Weights of a small GPT-style language model, trained from scratch on English Wikipedia.
Training: a variant of Muon for these matrices, 9028 steps.
Each number is 128 + 24 x the weight over its row's rms, rounded and kept within 0 to 255. Layers, rows and columns count from 0. Numbers have three digits each. The size before them is the row's rms in percent of the matrix's.

# up: layer 12 MLP up, 192x64, rms 0.106, rows 86-152, columns 0-63
# down: layer 12 MLP down (transposed), 192x64, rms 0.1, rows 86-152, columns 0-63
# gate: layer 12 MLP gate, 192x64, rms 0.11, rows 87-152, columns 0-63
up86 083:072131116128148116137107104103135109144145176086112077124138119129134127125146127183130111110128074111102160140142097124095171135112112145141112152124124143094130159126143112101178130166117154
down86 090:150097137123139165127132143133120128152119113142163137136123154158135103106119124059108139100109151109130088132129140108114100135126186181123122088110095077114132098145078103135130105110125108
gate87 101:099160139108149163085135105131167140103141111146144094161142107092177131135118173151117121156116136119133107185093141100143192128146123120127114141125141165150149137103112108112097129119131108
up87 095:111168113128134128102109111070138083113167125100133088137111122165133150118112090109151094142123098137153122085162130098126146147133168114109148124133118096148122102107126134153091114107120184
down87 099:099117108181152151139119132127122136121099110141118135122071136114109109110128135128167121152140171142140136138073134141108155108142136167104090120132123123130168063111166090142142099103107150
gate88 108:138124137135106097087128140142123095105161161090119106133085186106151125161130131114128155160124162123147140110125099112129134175128149132109151168121117121130126121081123108088085150110178140
up88 101:152125155135156086113139145117092066093146104094130106107153126152119119124141112112165114103119137165138147112111114142165113151166113129122109125086102075125100142103115132081126132151127167
down88 101:171131115136120158124132078145134182115153123184116126127135124114138145133134107112093120135117170135099153128164126131120124148126132065132158121155136102131101116122054157103138144121162115
gate89 094:101130131164145151161128122107142116160078118146132130134118125093109162135119123160154141156117123146156073133137133144111112115090160170148136191125137178134114129109105085120100147146119164
up89 101:168163139140154149134148132113149118134099111162082197171082111100143139120141115097116102095120137132128118145105138107138110100120157129141133147111171133180129099095140148148113124122159144
down89 105:112100126158101107121132131168159119111131120119133146153122136137140109138138107102146175125150102140109155117151086137216103142151103160128155118104086109149128117151088106134163111122161123
gate90 100:106077130089163132139150138140106072170143158134119115082166125131118151144109130139098122116139127156144127082150151109077125121143120166133129144150158102132113164149085148131125126129161106
up90 098:113143102147156134123149111100186135091132150144099126134133124144117146144066119110167130159065110140120147157136133147088125115109153154115153139171175095129091136121133121124123099131153126
down90 100:135100128140154114125147170136135080108126124143129137164134137127080102104131084096092096166112116157126128134161071131138161133137102165164117106135174111129134132147101114125133127100142081
gate91 094:103130174166148125103104169108094111079110125131136102121136115160094142143127167162121106112153130111129116118111132139166111109136158132125125092110115090133153116128149138061108167141096158
up91 100:155078086148119129159148099156132089124158148152130144108136125113150150085138154110139122163150159102086134109111114146069142111130118134137118131125150113160135130138140063094120143147115163
down91 105:114129147139116110110144138152128191103091142113135147113113111150124066157134147118136100103090118131161146149132105127126108146148124119163107109136129126128101177133188136152181144131102164
gate92 092:171166139149095098141111148122112114142142127136170098134168116131142139131163134146131105152112095169173172118149133184137139123138139130115139096111073081112110147128110114127123127085111138
up92 084:091102118136115133152093107117081119095154083113151140152106160145098139144164166150105141101142130124096116165147107128142118160136149119094089104121101117099154126145177130155096097137122108
down92 086:129142101127132114142133151143140112105146158174117138111167144148123118138117112117116125131134105150120159111146129098138137124123114228184097152171102170143119137133152114124155136108125168
gate93 096:142089131161126144130071105146122081126146086128111138156146131137107116117100162126172138121127125172109174168174146112137117153130133116166100136097105117152162140138111150162140097131106132
up93 099:109101186149114127158111127099135125109169112120153137121119124139101155091097126166155147133113177140110066087102116107100131132171163123137112095158105135108115116116091117142116113134133114
down93 100:151170129133174125092153086121111143103144135163073120121087114131095111106119104091121153139146122154120167157097127115142153123130098112122128138126127139149131172128059115117139162152123115
gate94 093:144110152106142142131109145131099124114070125153113149121146118150118105184154151123112154152066106127142105119124144097144131135149154088119145128100120100072184149111118126150114131143150163
up94 110:157134127096129150115142123148156146124139092134133111119139135147136093132193149143178135088097098139139148143148095120150164115193152140126160121137152134122136101114137135118141061110115108
down94 102:133171140112126116168161138137101153129121109123110116123117129134177100105143103091120102130114105113135151181106152108144150139125129147141179108117168136183125089132135121165110129078125088
gate95 095:072118132118090165131129100141142112091103130146123149167131136117135141128126160159138134120146113121143119067117115119105152119088106110144136111146127095127159080094101126189103100143138094
up95 109:100100130133117163174114133095095136128166132086120099158127113109142133154116123145130135110149138154169158142179114119113124175170133089145060095159143121140145108124136134114131142109146116
down95 102:151105102131095133130155118119125145165089112103118122105150134122112091096155079154104119131166099150136125154106092118164135120166124105091106095166155121126092111147106103072131128125141148
gate96 098:141121080117143198128128114119123110110097129116140159111153080123142133153113143138126115167145148150090154132119144106133190129092114124136086129148155132089142155162123132151163096146131147
up96 098:116144149154157095154138134124149178123115139107158107115124119134073109128136148130106123098131105143084099161114169137121117084078100162145141126162121108122113168133126146126143158181150120
down96 095:133133143097098122130131119107140148072119100145145123180129130140164123151181109141103164106140138152129099143140136119114154112096137142114120081080134138174127092130059129129109123119131110
gate97 105:107161164160119144149156119150111151146116161110095092147109138119177089130152104135095107142135151120131136115142152176128118128158183171122103144121145125142130143101113081130166129154093124
up97 101:154087134164130173114104157128119088138148098165093113152129174141118155122120174127121130116137124142146127102115145179112116141119160150123107126133145111181117088119172131073127124116114141
down97 097:121142148159089118126118156129162127159073138137139170133134140094113179105149093150157117131100118149155095106109111099118158148124095160137141076138128107135121125114092148114165159115099138
gate98 109:085119114138119126128144151145168116120136181143096113124125163087166164139186139102147146115110097143091128119160162106103118117143162158146119145107119123164104125149096121087130151155125124
up98 110:132143152103090127123086086148095138120121135126144118124121114142126145127145139075105076102115155139130128126113145137093106103132121158125112143175155079091158112145135080094114089100134098
down98 105:107159165138112114156157149158122141105152094162135175121140152137158136124144112131160138146150130103086125125111144116101137169092141056108093143118150137135085100171142139142114111110126141
gate99 107:135138104118159128117111092173111082118095179098113108145133156153120158101158124139120169140123110178101133118153140148107148118104138142107111089145100146148147083131112155125158127174131117
up99 101:138122166119172112176153144106105173114095129115139161132141119139141164082153154141103142167115110149143168124118094100106152081122149113135118119129118137112140120110156101086134094131143087
down99 102:128134132136139108140105159135165168080089116081120119125120122112101124103171155161147081142129130145165137128149101126161186131137147131153133120146186140130120141129178128113135124151152154
gate100 104:158087122147129087137131129115099108108135163146109140139126111094157138088112137133139121132134099143137141141112101138131165126085174102161171114154054157116118120137094147132126138098106090
up100 099:165105154107115120099124156104114090143151099132087106119122131172114144099065111126173112144120105143143129129136100114113084111112116120100123146118097127139164154099104125125069140141133091
down100 096:119135094090161146149146106109149105144159145123188131124157121137132155125123126131126133135180120113133143155133163109149174147122124130205122126134149166115106105107144084114171147117113132
gate101 098:111123110120102128115186112133122128125066142136154135097138139161136098108085152144126102192104108135136140090142158117109140125161143134127101067122132155102127116147102081123144141118129120
up101 097:076137150133151156140152175145150104149170122096133128164146116106108147132098079115095132159125144175110108128131146115127118115120131068100127117085125100158107131094125134127140148150135090
down101 097:159109160086130111136131101168131112135145129163130116111126111188164110114111136143111128145145120137150093142122167144113103147119137089114075118156161152131101078102097126164157112100136145
gate102 119:165118109122165109081102145123161140160111130172088156157149119133129146132137134123158189085123115106099131124130136132111164154105113156106116146112099102122163080123136089134120121111157111
up102 109:133165106107144131135151147148122081158122155136093124125161110071087131142135162134125127133132200125109140155131136122098140118092124101112114141114120143123149119185167124106172134099123146
down102 099:163161140099128103126182151127147109160128137148107082097176141125129161076109109094132103103171125123176135130121135108162154163122130108144111118107133124130088126148132105112149135114121165
gate103 091:104086127120114062128101116108094097101129150129141143087122126133140154129129176128138132113130126134142110113185140081104113149150108137140103139117125121060135140113176104130151160111132142
up103 104:105146101127124141136135152112089089123170144112131132156138064114141140112084101124136117141142127156200148149135141128115166145121166095129160117132124116147114065103139128142130150107103115
down103 102:130153137142169113093140133096139148122147140139096079129134127148121156111160100166104149142162137167128138126164151126132160106097099113152115135048141128134127167129137156174138137151139133
gate104 085:087131127110120148141133126138184170110157153117140114127103151130110156118104147131151110138149122137133103141167103168130151149132139117146136143083136155064081082137162126138123109105098166
up104 088:090103156142194138121091147166128145157135147143145134102173117126118113130118150117118095148176099074148129090147115142136104118117138120132104169134110174105099133154102124118125117101109140
down104 087:112110129127104156141145136124170121118140121117154104130096150138110197083166125119124134133139123194147133186150142120148134129142132151121115120105151132136146084119089113131160097077106126
gate105 108:148153165098168133117128133113128114162148122107110120129177120120166084127136161108160128109166147125100102146140102098127128156108159093156147103089110121111150157145141102097091119116090096
up105 108:145155091094179091117120120126146137096121154106097166113117128127147124153135122123136133154179173114132135172153120148132141153145124173137111140095154131123105176162147130118149136112078100
down105 102:110104140129121139103117147109109119130195077161156132146112110139078173128127126116109110111153146085148152136134153100127143169101110097114130140134138093074106143103158121144114090128119134
gate106 105:095118183132104120119148130126087146104111159102106141123140104142091140074156145137146108128085114174139112105080130124108109103121104161075135146105133158154131127111118155120120167119149129
up106 099:128151128081122125076167114126138154151114119121152118145111085153128142121084151125125116166173087144115096098115132106137102109131114097147129154103060157138147125118109113125146166131152141
down106 098:102134128142124123148206124124168143072127115130148155109135158094159142181150103125117131106127114083123135142121140165156154163142120097111129122123129141114141107089177104120119153136132148
gate107 103:136124140083134153128103131136123142107182126143146101123148147161138147109129122120090146107115130153103131149094110143149130141130174104114144165125087142091125092132099131196173124102084132
up107 100:117080173146133133135150109138186127108160115128106128123149127108124117135111110137112113157156144140069143110126130102134164101146114138130118172139111123098169156110120082167161097087145122
down107 094:116166091136133098146119101127152125097156090086113127103110105093115086110127136132124133099132133153113123114094185155113082144086118127113108122142124104149136110155116167094110152089100109
gate108 097:106151103112139094124161112167130145129142202133129117119106142145069119146108122153100135146108130110102101117132087126166163157127104107152142140133099104124172102150153133166128134159110141
up108 098:117114087105087141091138153091129127121099113140145127137154159134134117163135138162111148110104140117127128155096162165111096121146105151082123107091119162112079133134088129138152129084173133
down108 102:094113124139120145102137123122119139136103096186132169119128120082165086127129166122126109136165133106137156125078181159120153110140120152134119120080178138110129140132114171119135115107125100
gate109 075:124134151106148154160117103101139147122110136138135114118133128125150103140133106140098117119147107159087101144102107131077109108134141123175128106065078094138166121164122123122103076100127093
up109 105:105131098111131142121136162131065125167100122135113114154133101137175122118143105129095156102132095119133117120144088153093108138102180152133150154099125174116096150154129124116179135113103119
down109 111:124139133129104122132098139119114164135118126129126130111158109097173148149093144178164124111173150098150123122154087123115129096145127046131095124128126154113145142181138134106105159133114134
gate110 100:105100121130097116078095116125119146125133153133079118125146160171133096129138146145127119126150161117115120145084099128104123158158129203077113127158114119128122143104144111167147154124147103
up110 104:130101144137176156127096106102079174109086154123151076098118119155096156140134165140130140138123153176136132116140090119141171114135123113118125132169146147120135120099129147152150165108128116
down110 102:133126149117110103134123124142154130088112172130126139122150083128123115103124097175159140152127090155120077148142128149144121130115160140153170107122172135127124113116136108129096080074093087
gate111 099:133154099084147145100153088119095136129110144127085120140103134145129138104124154141135134130168105144094124142109102095152105126093165188090125106107125099178084136117138157124155105130135133
up111 098:141147107147121104140105140123128121096131104111131154092207116115122201098117123102145133093099112132166124122131145157188145121127114104122133137097107115126137104109139124134141087167136119
down111 113:115152138118107147149108137143113134161091152131130135124152151111126103133131093136085131148151145082202126121128092149113135135165095163143141100141130100100144155142187126126119101158167122
gate112 102:104141167118137128128127108128088075143127138157134149147113133110148129170150159154128168135160147128083114096128138118164145068109117166147110169152126146136092118108089107101096112120119121
up112 109:130130105107104108148161167090174150120088131125154180151159106127126109150118170176140154171150111131115095132136142137112141094119080153141104133115120111145118137133090107111107114134162107
down112 104:102135140116110176098151092175120141093141133134159129155129145135140121113106128096138111108120156132119174138180137127123145118110120068109140107135101108163141113088163155114170109124150165
gate113 092:144101142124069133105133122079147130166150129111142115156170094115166125134139123123136079120131139133097135106122126105147126137152121104156116146154098102137144090093101161098107194112120134
up113 090:117125159113137153083120138106111148111135150113113158181172146117108107113120101143170119103148154131152088098105160160128113124135167133114108138127145112129081129138139142202133099125148108
down113 088:115161123140090118148139154105182104133115121118109115155089137173117124151158129135107118127075108103152163115140118102133137116123081159142116129125120110155092120142112116076147176103088124
gate114 107:149121149140108144119150122140151060154105131124113120148151125107179138126170118122139154177115137114168111151165110079082096163132143132131151143089120135139162139112133157096129110153125118
up114 100:123140112135141118096122072150146119133105126108127111105127110127113097111137119179130108130159158122127100069152104132168148129140114076151149151095107140126200122125127136164115119155104106
down114 103:129121150164084166163147127139174118115139102173187115128157142116106120147146115138118104087151127104140161113113106154105108136142122109132144079091084123155122116121160134150129158130104145
gate115 104:124094091119156120147082111139103114157116146127132123107127095082114111156145123107102132118124120126123103120143100114178164182161079167104080162128142124129125083139133107132121156143127142
up115 104:147131140132112119162083112087129152153111131110124152137096126133135147107105119157119123128120149144134110148122160180138156137151164135114118131119093132101124093182172130090153102146108059
down115 108:115117155136106139147148158168097140137113127106146144115164139150132162131140147189107129104125116081177189136117113150140145100125129141095161156120097111127101135136158134158150123135137077
gate116 089:125113136094132082127107137119121135121157115131151153070161127125107169080111130125126147115180134119108113143087090117171134115113123121140128167150147103144148116194153114140110160118102134
up116 096:106089143094092137120108165128094128125168166060139102157124167101169131138118087144157101159130143131128134143115110134122109130114122140120139067116143149139134121137136134163141081124144146
down116 099:177123164125181112142124124164188151139120111107085159139118120146113103105148156139168168132126136124126146112126163131127112087162102177137148121143124109142122098121145169141153107119139143
gate117 100:140071139107145086168170143162105121090113139152159146163137120108137113088136132097123100117104130138146123130104091156111114140112099092106127099138092171093134138124114120157107168116138121
up117 093:116171120079143155139175117130148145118187156096128089138147095162122101105136108101105140134120146124147179119142148132163133093122095110145112122107109106138150136127078126118115131121082123
down117 095:133113097152124106100118110167121152135179112123123132109139125132139107112164127107162136156154152094092116110089159149156148103144127080139070103159136134086117109145092145132126133165159136
gate118 102:167150125158096147124105147103097153131111110129142147177095116144128132107129130163125157145138086076141094122071168150119161119116138137148158159098134113121158105125134105168094120140134144
up118 099:094135122123126124112156148130143154172087150094106131138145120164110162083169140152137155120127139136155100094100102137114089116121144077121138133074143089113132174133122117125151107156151117
down118 094:126100114124129143135164113196133081098122140137132146096115130112121132158119125135141126107089130127119154135083079143148120158111146114110125066161108130166123141160122150109164165130166122
gate119 096:151067133157131095120162120091130121084093124120147124130140139107162095107074092129130093092124160163166125143133112142153145133086145131112140142108115122138120161146152139122117148148098168
up119 097:132162110140109099110168140139146129173169130171125108103146092142144058100149133133118125136146088119129104144120129147119131120089117126169111128121161135096097101155124156160119140084097136
down119 098:175137130079149161136136162111163112145149101153141120147106105136130127118146099151105153143124142132138137103119165194145113116134106123120171150125132114113160134166134079104153086104118095
gate120 094:100140119187134127128122147155115115145124170102129146093099143132096112094064131159168139132108133124085121127125166104139174112106091128109109151134113110143173102128130098147122148158114133
up120 101:121093122152154138142102156160137128126103091128119095167104134126112159152144092118114115136153095135074100157095145101119105075066109107114090133134125159130133112104110154155127149139133126
down120 097:159119165105144084120122149101165113135135074153140128132131152125130147121127191113120135132126106126150105092125099139127154160138160100150150109142123112143101082124170085110118104095162156
gate121 104:115111136117141149096122173112140092125095172167094106124149176109100168111138117124151128156119140105112122088143097082097112162170142107152120160120102109111135141103115128122110169140115115
up121 103:143123110122136105130112148172167100078164141103156164110126111155128118135101111097117130110096142091117147150098159109133107107119087142115151127140103141120119113156125147144092167154062116
down121 104:155133148174097150134156083088124092119088121134145124111127093114125072101127105148152130109146154123116129084102165109114136116192125130134137134103124105110174122149112131107109125150096116
gate122 100:101126089080130106107117141138151128123135152134137159142109154171157129147086150094161161147131150136107169138120164129116121098128116151093077141103132104079117158086111137103112126126146152
up122 101:121112138091130129149137146119164099162131131145134150113128125101166135140122138121177050109116165127119112115133140117172180154127129132127141141133126127140137171078132153087134152150166095
down122 105:134108129124113132091054105113136121148105120152147082122118135074146152124183129139161106132110128152133151129166083116129164137156143114143176124103123131112119130124111110129153092117091144
gate123 105:180160143162084106173122127087125145116120116126139121137134103138150105107127186130083167137100150134111106127161102125100150141079141143121114130111147118134147123166110122147095171131117098
up123 098:132167169120163159093170170120167104144118134124120123073098138134121135155108167133116137144150136153145089103171157122092155120109154115111099106139123152155132129118147126107098096145150148
down123 097:129153145124094141142128165141159128133150128141166084144127133137119114179092167179135119094170136126113108095130122128119128101141148117113137122129129144100091147177175086119079146148117119
gate124 113:119111153108158172094124159135124138125152094121103123105176140134148160112135164104110122169176146155118137138103146130149172131126128167132124173112171128118128147118114143171148145167118166
up124 107:141117115081124087101136110135095101128113148125121148102086107075147082089129126112159105130145174115112126124116131139165102141102098165136135118133138178146153165162139104120133135141100107
down124 108:147142113097119165111083126113095111146138104117129145124111131070117136093106127082086131125138122150141143123134128120153177133109157166130157139102125127071105174116149112146113161147169128
gate125 103:089126157138132170141099101110093099150121134120151109118128109127133111166145135136129107129134184076115147118105119105128114119104146124088127125058137137129173135150091123144181143121138160
up125 097:125109066082158120122136130096129129124129093152103139147127113159127111134123106144147108139123157129137079137077195133157135135090117097156104130134107134130156143108178147108133133110093118
down125 100:128173105119092087118141152102139134123135126157102142091126117119125126095114142139111124112102132130134142159123079118096147112149141087111123153056149138144139141158098107131090128170095082
gate126 103:143088129133147142144128161123129095156103164141155130102169165157103125129167131180147099085133151100113128141118113094132125127148146141148115090138107112105152129139087146105123174074140129
up126 101:147157185126118136131131132124131129125142064138120163150156078132122107166140129185093116164147155096124153149099169110126127139097113107160142128098141099131136157161112125119142140159139136
down126 100:104113128118113154120121088124110106134143118105132115130151126172153128205108139158156111126104127093101143107132106169121157144111073107172100159113112102121118101157156100148127158132125124
gate127 093:127176138095126130109166137109130158089134143138131145091089157131156114104127161136161114106140146131152169167110144098148178133141079137121122125113091148164149125115145125160139147139099171
up127 099:122131094165116134139142098130155159134143087126171145142183110123115100129165110128158145171154158161152156115122160142115152173110136138134112115115156094105135135172110122143145161165104122
down127 096:116151141094152112135112130115125099107117073156118085162122144100152085120118109138167161062118113152115079098177151133130113166152146135129139132139103135121128108146145157119127148131101142
gate128 094:090112125162126101106130113103121102166133149150082144122154135139126157080095141159144134104155113142143142134107082134149132149130169130126146121100150076129188098150090126115114144139140100
up128 110:154146119108116116119103109120104159125112138119129136122133072136143125152133120122146123130100115149157071152187145131100122106108076140107127118087111108109156126131102131155150099051145132
down128 105:128101114111118112132102122072134163158141140125141142131120091084146117111104125143121133165131131125095109124161120116086128094099134156134127132139067096148159127148119182138189115104137107
gate129 102:143134111126126153137094154097093098121118100116152178124119076172123106143124157122099112129127120085184111136140180115139141108074110130088110156118126151146134132143129119128112079131133124
up129 089:133104128117175176133131146155125124108142119126160153124139154143141098146138122155100125168126123155094125122127127145067086133113110075164108134182166099114082105109120134117137146144149130
down129 095:119078101118128161110122126138134142117124170137141142125118139110135138106154171113130104140132116123092150168193105091093191170112120100119148138114108095119135131125172134114147132098096125
gate130 105:081148139127140178088120140113113141153161159088125134149086140133146114163153131125117171127136195084151102135126099099120107144164145122109144138155106097127149145121107109104130119104111110
up130 112:111134112139114128137135133130145147104098155136171156129140138132177135148152110116139094090117095124115149148144109087106168098114146091144199147104130118103118130145116160083098162150134154
down130 114:147142150143114096111131091076151076132117112171124120105115126091137146121113094148138130115146118150143142119110153129159159132162127179137143116149107167124124136142057149145103171108128141
gate131 091:080114167147116138154100105156092098132119128145103160115116103152149142098136147122110148139113115130157076134130158128116122096130119072131113155154112168066106102150139170124134111132110117
up131 087:132143122113120142112154093121110154092185100130160160165135129115135129140137127063132157145162139108161137116153147092128167120131163107119147102125119140113169105137158124149153176140125168
down131 092:111115109138159153172144168108125136096132106184124120158099163167155124124136099138099116115138093144169164117163134137136145138139124115143145112121121167132146143121199135104098092131134120
gate132 103:138111150135159114110080101127155133109115162160116182134126120120162108171150153103113120150141119142146083105148178136138165128078098130098130135132147104132146145081138140163104129144125152
up132 101:109120170107119088122167168090151133149114143110168134104156147148111113128141131134106153157138158135185181121130117131091109113130144167126139108165150163121146153163127111120139153128165148
down132 106:156100148142136108150123162138135124138146124112133108122141186152164119126130137091134152153121133146131106094126143097118170136113094126120144135035165139119145162133167152097113130148155139
gate133 097:117137130148102058129122120164138166110076151127085098108103138129150108151156139094104149129118114141136122136130124134133093130136161145088146119174120128122112181136128137081132163116157154
up133 095:163146132133081129109165153110148101119086088140154157130173067111109132153113133117133123121107141130081125136126118091163122125132143145148107107130115153144125114149121064131118107105081118
down133 099:125082145146131137118079130106144113081117149128138133141122106140122141143094088146137103171096174154132134082134132144120145095148115166136087097100163148100148120103145183144137126124123110
gate134 094:129150105142107132122159139166143106084142145135095105090125114102109097104175153096140149123146110123099122147100101130086129161140116156112173125115136178108089147131091118083110144124139114
up134 093:104132159122118141171131164122140144108114188121121150132120171103086144116155098115145146127169111114126130145127124178099107133156146153108129114143103132092145097121137156176079111123138089
down134 094:164143126112151126135094138124159140133113093159064130105155129154125170089116157120144133140119109092075136132144117085147132125111143107149139142130154130133091130112112119117147144153183181
gate135 095:155087104121129146170167123144115134142135150111107158183147113096099124135111140176164131099165137133132141052139154092134139101157156103089115134121123133145140156131143133115122125139152136
up135 096:115168149180110148144167172079151151140174096138114135178131114120129125169140123130132150103104070148134098107139120127120129137113153108112148182164106131126114089136130128122117136135138134
down135 098:112122122087098142104093143117143105141068120132163125108114140151127186130123136141121122156123145143146111143088140168153109166102122107158081100087150129091113122121154097124104129105122092
gate136 103:126108109141147132099153116148099093105119125152099128145122151130128142120157104161157097147119201128137122154107095108179133162089116165147074124129116105120104090131125137144115120086124135
up136 104:143129132144098131081142123137129116141084161120119129118160058108134129096135144116106147135125134188126158109109128104110088120136128162102084114176154128108114109151139155133155129103113085
down136 104:074128183113135121140127122133149139112077087138126132097153122114105146113102103139098160145107190120101138120158117105132113093098118137100129106121114145102075138155145089135138111141144104
gate137 104:085143123146138138129125122145126110067121110160110080092110131119135081160121122143157153115151137136149131113138185154145116119141109156160155099089093138135115124156158126127102149120076108
up137 099:125115128140093114137124086116126161117108093105145157105103102179084121127127127143107078127115123128104176132108120151144112111093093142095114115135089085120172127154149169123131161143119150
down137 101:122103183099114129121141164153099111122115112199134128174086112109150144105162098133104109121108117140138154151132123146133150122160095064125147155156142137110143123129134111146128089129128108
gate138 102:119113147162161138101123144115128125125122139106116152118170153150135160174115097148131126129083099163136096109104139096137162149129178133137094145121135136181135088110132116093138174163099138
up138 101:105096154143156158087114106132108124102136121160116116104124111100128191086107118117108088174131162128088124158081158119085076140133111131127124142117151135153114115162123126123122133134149144
down138 103:132143102155136092152106132154132129127117102111111115100130119102150120154105163143159146151124113174121134153154089109085118133139128173127150127160170118141152153059141130140102154151087156
gate139 101:132115165110097115106071150119177112103123118136093153120121117123120127193125180129109163161131117129117132120093099133158109128126150133122087125130133166116100120086135103150084156113127132
up139 109:153143118134122131118162131134174130183089138122107127156106125098131146121120156083148135130168115094132093132143140141132133155111112120159131153080091160125148168140089106077172121150135128
down139 103:159139170116165169097147128141152127151116156134104113119107107164169126087150130090122142095133082107153118156082164134132160141126118146137158116156122105103124126111138098094159101123097140
gate140 100:094152116104111163148129133121117101125112116137133057120131067138106120123138114118098128148120128130091195112105170094149133127163129152089144132117144106164142108098128166109135120135108127
up140 101:170110090152091166157107099115123137106143120164120112187159105083109127122156138118110116107109116110124133148162144139120138151119146159114123137075106137120148111110131140117144106167152072
down140 102:123133149125167124094132163140123126137119139128121161102106151185140128104089137140129141116121127159130116077123126168118129080140115086137160144125167103089120092131169124132114117088072130
gate141 103:119120106088101163083129108162131117117179141137092132149122106089149143150151120124084124105142154170126133148146107096150098178128134098122130108114069135134147136125098099122144139163136117
up141 091:136087162157154119131125111122146174129132141138177130135158129193125113159095141142149106125148127110135123100109095148135106089083108085107144106145127170132127141107098161156127092141139115
down141 093:124125103103106109128113157141154129129090144104116152110111121134108078072114171108126168132128092083138132128103086178100102119129128175100131111129120152134118126113113134108087152094099130
gate142 107:143100137136158108082130126127114150083137133126081129062096121114123155147132164141114135126162128176107149105111115130153134121105152118165090126094094154154133136139119133095093101101102145
up142 111:089143114122122125192135115143099096130178128094118149109112126139155110109147090118146162118130090131100135115120140114149063113138104108127120176113121108161134141104128110161119159098159152
down142 105:109144122135105131127111106150148110095184118120113127142098135112168148097158167116101095161106157146148125094144115127160136125146157122176122071151131137141095152160133135168150160107148142
gate143 099:133126139177152094121128167089115122087115160095137127134086142121162131124129086135179137139123133179152133085100086169120127131092144125124161124109097135131149094160133137116130148142119112
up143 104:128131138143132090138132067163138128158114126158163131083139171092130135101119108133133122113185126094141099147109122145146151134139120147085121168079120125107143082126130081131110128140116116
down143 102:104111152099140112153135159115135093122132115092148096121103163122143157112137109157094130115192137193123143119167101142096162143093127137130165092121124120108135116154088137110121154138148118
gate144 108:126092124120132138149133128183124140090128120157075137136138109142115138146141118132086140083137082151142133122111135131162176100127101123107075166149104123137130152120122128158136165191123123
up144 119:090133127125131113162133141118143113128150170163086138136130144097134103082144123122112107125135103165096135124143067145124139109160160116132169146148122115084086120148099133102095162107101157
down144 114:121116137181139125124159107128124117096115119112115122077069139118136108125131125121138117101123095118123130106120046156118170167121120076088113153095133108123147123114137132113112135148095112
gate145 093:145130162128112133141107125098167121106144098149156106156183183140149111143120159149096145106113136121157149091107108100156149087132099146103133088124103147130172096138119135121161125098119139
up145 091:103106117117160125136117103111136086100190184126144137144154140088194114128121130089123163175134131145117125134108131137144144129107126126086136098122112124133120126142137170163133118157087143
down145 090:128115137153148124153124149101131153149064131156160111127149134112128114165169107150194114127123086131126166114124106126096153128141093134117105147171118157130126116088150127115158103112173138
gate146 098:166113119119151100112127123187091122154093121101098152094117133117140123081137106100130163160130133161171109141154124126119165125149095142112099143126131167081132132156121164151139149108098131
up146 104:114100133119133131092152122134147107090108129085090144173140138133145132104091127092115065129125144158128103128135098089145094107101099118118112161146159154139105084125096116142089120103118144
down146 110:140114121144092156117113130087142156121153129153148109125116130157133123113118151150146170129095114162091134131096149113152111133111144053157105159155188133164106150108155123126108113139113099
gate147 106:147072119167076140136128136089128130132111148131125142146124102085142137111129136107144176129089114111121082141146130131125097171102139124138082141102082086130157161145161143149118138126119113
up147 109:155081158136119156142146130156114123104089133143140146154152145121156124127141125113178112143168089082105100176153096114147134152119126125120142155135145110147133146120092122138079153140166171
down147 103:143179116155108142143107169142149118109105135164127168127147139113100137095133132102083172118101094137147113134158121121144125153125124136120066145118115094127108117104081089120087126112101146
gate148 107:123114131164187104128076096115153147123133154118147116120150172129118121118137148094122129116148138120123150136119102152125156145093103176079138137108165085112124128065113138131150097138101128
up148 098:117135117124156144119112143148101197144160109098120125123118115131090108152139129102129114125168147154102145112109172124166173099113130174110124152154082144138129150139181138105105116127162122
down148 098:140086162102125118137150150096136142158076128134160108120147106128162125117114105136103126138151135177153112150116090103123121123123102085120072121142094135095161130078099110097139142135129097
gate149 103:147152101084141138166149139121135134120129122159122131138108150158103154107078103134117111121145133104106187152107122099168155128149143200128108182133102115113120136127112141113117084109126124
up149 097:132172144115103081136158134153114138119140138105152176138117166154139103139134147131154093091115121102090103135103169115120115153102073134126144116133095087154137106133138144115103116125086089
down149 091:141096146124122102116137135095070125126088098166118093075127116105120164183098162126131126103135120081115129115148116144133121145168128103123168136133135161105135141115139156115151129153147170
gate150 105:111164127114125123114118145131131172106155181140104169125135111126140096122122149144114149182110100145115100143162175104114101128156106124094120145108146098110137130079109124151116164170121091
up150 101:136130107125123115128104147103111150152117128110130123120172129151185164164160134086106135161083162129122087130087135133148164100171081149098148129102106108127143141087107137128143113148141139
down150 106:116149080118134127129128125091143104163068106093112109125126135102144118124121136141119112075109155106136138200139099155100118129116108091166112142152095101130098116118113096134126152150099122
gate151 100:099132148119109143144144074135150144136167137113154113116134116156164169095126131109100123138171146148147115123080110123103113101136189134091083124101108103141123156141136168140118122089124156
up151 094:144140124075125093143121196097128119134116145097121131115123139098118114122110149099107107127128111125102090149130134137089128180124177114165106134124118160124137174119090169114166126134140099
down151 096:116092181137148103134102141146149085126124104138113145154123111160113123168130132129146188151117106106125136082155104132132131073136119094072138140141145138119127133125182138168154136115135134
gate152 089:099125146105101099139117145126145109143137157120078096130129144132132154101159105133103137134103138062120130130130142113149164142147095140129153117117076055123154124101124135142159078120127146
up152 097:116136087118099154167130086139133145144174179142106125130125103093159116145129131062146148147149156088114144119104087098109111153138139117113169147108105099154147112129100131145130139137104126
down152 100:094128144102099119163128146098170131110099122111195150142113156158124157128153149133184144102142125141135167119130167131145119118126090131138117086103160147115107114101108170132118112151107148